Weights of a small GPT-style language model, trained from scratch on English Wikipedia: MLP 128 quick GELU.
Each number is 500 + 50 x the weight over the matrix's rms, rounded and kept within 0 to 999. Layers, rows and columns count from 0. Numbers have three digits each.

# layer 4 attention output, 64x64, rms 0.249, rows 0-63, columns 0-63
571489473552539488493513501507563475526572530509461561474402452481517513463515497531490446502493478484504447445488500496588482504441550501507502454545488555561522507520495555436509468505541558
524502536523531461502461498508581508559535509479524521464441491461508470490470524490508592565465595312544406436503517570526428448582544502457444515412414547412498464489465465520527442564547543
466515534487554533503436601528544513566437491534564505490428500411498484500544443548471562480374415515507485548534539590483547420568480558384584500377496561529525453440501512497474359548614512
385483499555534528510491510471510543508488516475575473538494534469470557411485532467524515512449392594499456477514418432563495432433597528691393537624459460484482543590449525430503550470482456
503499524491549483479503456436488541546458468473531543486545508547511487439499513534481402537534503526567592571503406586481364383516535530481523358520523469569457632572479472538450495433547445
480513493461440491505472490521447526449582535568385478485456510508494499472492486496451470583482490507437445505540476481480446445537533396452586533540355488481471398598457560598489503435585519
445551495514546437390512466502497581580494506461494451577495551523530565444523492517480514421540555441522450523465624561592447515427497483481544510418501557539511464505489472479581486520519472
553623518541482501512537504468509499529446474470501507445502530531485542497563474566509547553521495457546518528475505531487426509574453527555472593496428472439468492445385451449519483405482513
481444586460500481551517437424482552498522529479499480469467477452546458474524523477502505517498479459445615496505493485465480506514397590541524376365509519429496477601446452412577516560515542
508553539565485623455564490440545459511422556472528488456477578538548447494418481500564470439567560427459447489457504565555390486544512544579523402527558481340464561518513416452482435471511583
506534470490610482532473529600484411511468484548533481557436519546533497431532472549582509608470397499540327622532550479496504464544532552554583508569542519399510423537524537437529440377555447
497461421551541457481546461477486553554502519488480530502510450524554496503417564455503498440568601484585555550508546462482436502548496396471505472488563396478472442483398567424506598579534459
457482458482446442597508491503484541476499466483486514508489448432446502500462470456411462481569507424476524422471453489454514452471531442472477475540580468450494525545500486530453559494487515
480473485506528430481550495508526543500538545467480454501454456508431411496473427507528576429417466517597407463448535492480468533450510431400546413452530551535490479586479577562533459505551512
496576524450487455455473505436441451523590438515488478488499458568515462503481463459492533450478472552525404504522587535475443392455564508484461504472445508572508607450378611641485503494595481
480547523544527479464519442519540457542545571475528538446514511540509468591505463536483484490469532492506576481560478527489481459500526442417541499551539496505501444470502503614454521541484553
490458499445474507510523557512482396535479537560469592508597471512516433473504517458494566565490391506552377496521503524489603535447584489521470447451555520458498473534568510522551604495514462
324487428426395541496595482536419521538434532504418561617401476448469506473480540441451488461474462510510477479438420544462497565374643440514509420486462476476406559614378513490479569503514595
521572447540430414551489511475516461399415449366503528530423532447483565444502436512505449450518544396515531535513523553441529519549526487429512465485636495431522464450496458472519607566497370
566454465546568514537427460524474474441582438494500491579529431501546556440491556498476540500555462527544436454520574390600477425514459558456450539581471495520546551589512554428562516410514463
425561481525582490464393419516461498477509513422464518420470480466566472491461482579402469495455500488583441482496442492502507485528517384430570472545540527451543525519481387596561505502487536
545540613420499459498530501502474493557520514506464488466527602544536507535410458487521525523511492554546449525560616530483518505519563500569470551422530484541407597558542496587482530530452526
482506491511486533453468449425518490515479536536506555468477558472433471516538594528564526524515598553574523573508442455483445498532477554562536399445424545558568452527424442487467445470465459
511529484506514522356479477553454491551476498479425452541529504484529478519494430539467533440499384569526603550467600470530576563380482544542422539465531626597454593472540492490475498536460551
481499449554580494535567455558421543539538462484406474547576521459524555491471509459535477528465507352594655469512518511532442619456459445543465483596544545580396480523476503438437491481510532
563426534432464483477517460480488505556457457550498549465530416499483598571498544420427461492514509476559539505598504445470529471529450548510541516508531575522399521517549470622520612478460422
434495446459395458489529416460526490523430543466506555478532514573433523503400590515533513597440505519545592481538378479460482511529459473542473387527480433463508488542460432550497598450464471
512459572506477425470430522495477590472546527541477423512474503502508443502564488502413535472454436476553560431562389481466539430436532464396448491497512512532540630540517465538561600547586539
503570480542505483515488456568479502529547439532457531526587529518511490422449502463497431464490446529428551535477536479481495545494486464560462459465498575564519481534509540458498522543541454
489441434510478474575528566483558430499424450520538493544574546554560573524548580397500419536493475587490465461559408472490556408508460539528521521486463594551593489489508410527490542482497397
515525437530484522490497567506419493497439439525384575442551536478478482568551509462428579523587520501506461532463499529475487497573489427454507495408547517484539484502598468455518493539543465
482486351477464543518498522472470597490453449443506438597410548483447454530399596515336551532497498477467480626486526487472539556601488482420584445507429577427533435498439409541546558458537382
527569484466501511499440552509456498488508535409507497533520489445382576494526494499461447525500604530495373485566551457490486559431503603575526514572466495486526573565512476546448354487454593
507458516479547471528457419498511512525609479525505524510466460517525504483493410496519554405468531433554493452556541482475514489451462532474549431446562435568471441547530633574591481552473471
491568479542580557525508448541482488526470520478430518480480402547522501507411547450444502548441450658583440577456514498488439488460511423512502385470546555540610503510460478508481543443555432
498510487461469518479547480509484497541447397526513449543495552482470530583550491478509489478487397501433531472514606530584595502498455553501600482422512552537456451523504474507546520457472534
498488571502505538461479494548538531572553582531413447458475430513550417428519506579538565488470570572476472379489502499499456565436489436503515515416470506503556480588471463440461427572497661
472465445550469551511430443465480507531475503484436500546452504556395526578598554494388423495531490533439420571516440459454563479637559378557560549574486465449543495471529437580516555461474444
495548466489457546485531421471560481573417428552502572598547544465507501480439525500511534444525496545451456577499632554580535457457632511591404539496409462581514494461462549596398413535523416
499476467535515503552566542516473524527509439519476454537527538468570456445513492503453448490420503472541532461520600531509408550473486481386504484484526626528589506521503475545510422516544624
515421495464465493507475512529522541550567454539586521454492551565500536473593472549532477513510541445519459453465489478574531470409447554466515462547589485441487438467522528395519536524455442
520487479550495519538558480397547466536533488476525557520460525557444547534519517427429522486452666517574466488537439489506513460473544538554486493450503322499499531498482493498513498583425474
526588475578527541420468467536442521586535495449428499453545565448526513573484459532416538442597528506599486516468546532535488503485544338486548563510588513468520476488481378615499403576417606
386536496504534454445505494504531494479517502468456476571579487527534538486478449498498596449427565508542511466611630458477340524514437591423534565527525578473502600531473536502563455525552647
479596400449556503555526470505441511484463486468456561538426550505398538471471555488505470506496647618379511647453507460440552540525489607506611522450398416535440575533472474480452502467386440
508521560485473460520525489426547561530412501422520511458511558492471501466508401589587510494546533580522529556484481505443466568499491497544502538429460447539508490485450519367477512481559440
526480499476489513603446500498493458474401530583523522475523530535529524472521553515498486470446535486491492488535509549545459483516558534617452527493432439520497493492454503502470449496470526
490526423459525542433551461502474516540471558520480485521425567470519450592453477380469420528570447501579443559495413488536581479502519448537528463584549383362512355519496443501539456520435462
520446527477458475565531410445470461458550489552541462415507514492426512451534493453458547504537478565487580381549469435465478461430452565537453443479574428496565473542462576479522579508454545
479503634555563481531511542500536556544509486512459445469524485494490463489516434515522484549601447624599574486458363497555416395454461449444489448522488585603478595474536486511480519479533535
510491453513546518578540525517510479529533486524430457384467414473469450436493460549495435533489512496548511455597490524566417516505513482531515459561575504452526494593475433420553503593549510
451503580492540483525378531499512443461542423522491516470501490544449464488520566493539455512486588457539511413542514525531546579490506504464473524430492497556545477433486482452511518575481535
562499454445473486482537495501449443505530463460567494547448432469492580571458551546477432489551581401557545431525461472514461509507423515505561527556502423430428542524376433485582480543464560
547474513521432411554433450587471436496520505516496515482480598503452432433555443567540454469444485489471478432408464541505580581458578409472443425453605441463603485409515510430521539583516520
451541495457550562491563399482544534441590515439533536516505538528458509447541503549462453516578502425437616445550484494533532491599455585536456504489439482539536443411432528415499508514491493
517514501465540418545462536450500467543438495481529471476543441548471510511542488461478448441475464534488469428512587597543487522473610580449533441480561427519491652602430499448512505492530510
457526578465473492560471480498488418456553530521477517411487471556504507547435442513553565487486546507502520494545473531496507473533566582549437505511524414442537604442495434427437549462482562
494439467566494449517499520422493470538472474454491444558550562494514555565495441536495435487551428500519573522488490568419501536468511484425585520526587394543482551533542525518466416366485606
512483527512511465490490556464539482497534476501470525571524556448514448462473502424456509487511455489516506526423503541561469518442583539519432391509517510496494512489501558460517468538499497
434500455460450548509510494497539517471526533512506458526552543542501516518543550477540551553511520467519604468465500484515483557505451489496442511447412549564496413501470502514480479486463506
563528475456479593535432471467522460529516432481471541531508431459532520486503429429470394433513612526541391478541510537563624505509596550457494501486485423510517624478508392532442467581467492
531478511473550494518461511539597494497596535595587449488487460562531482551462483526434549508429545434560514389549516433508504526508423529418518552572519495536450450460530613544535484507458517
436466532469515478500492542520507523441475488454552503469500509547552528511457481496448515524464464476457508506530541584484439511528533531446546484502444470466479543606419474495494457446571542
498506480373563494560500519515585449514444480454606455484515477485495517527521557410467555534584424527476500533551578546514622503527521545504507513516563489472457443550516445504384482513498379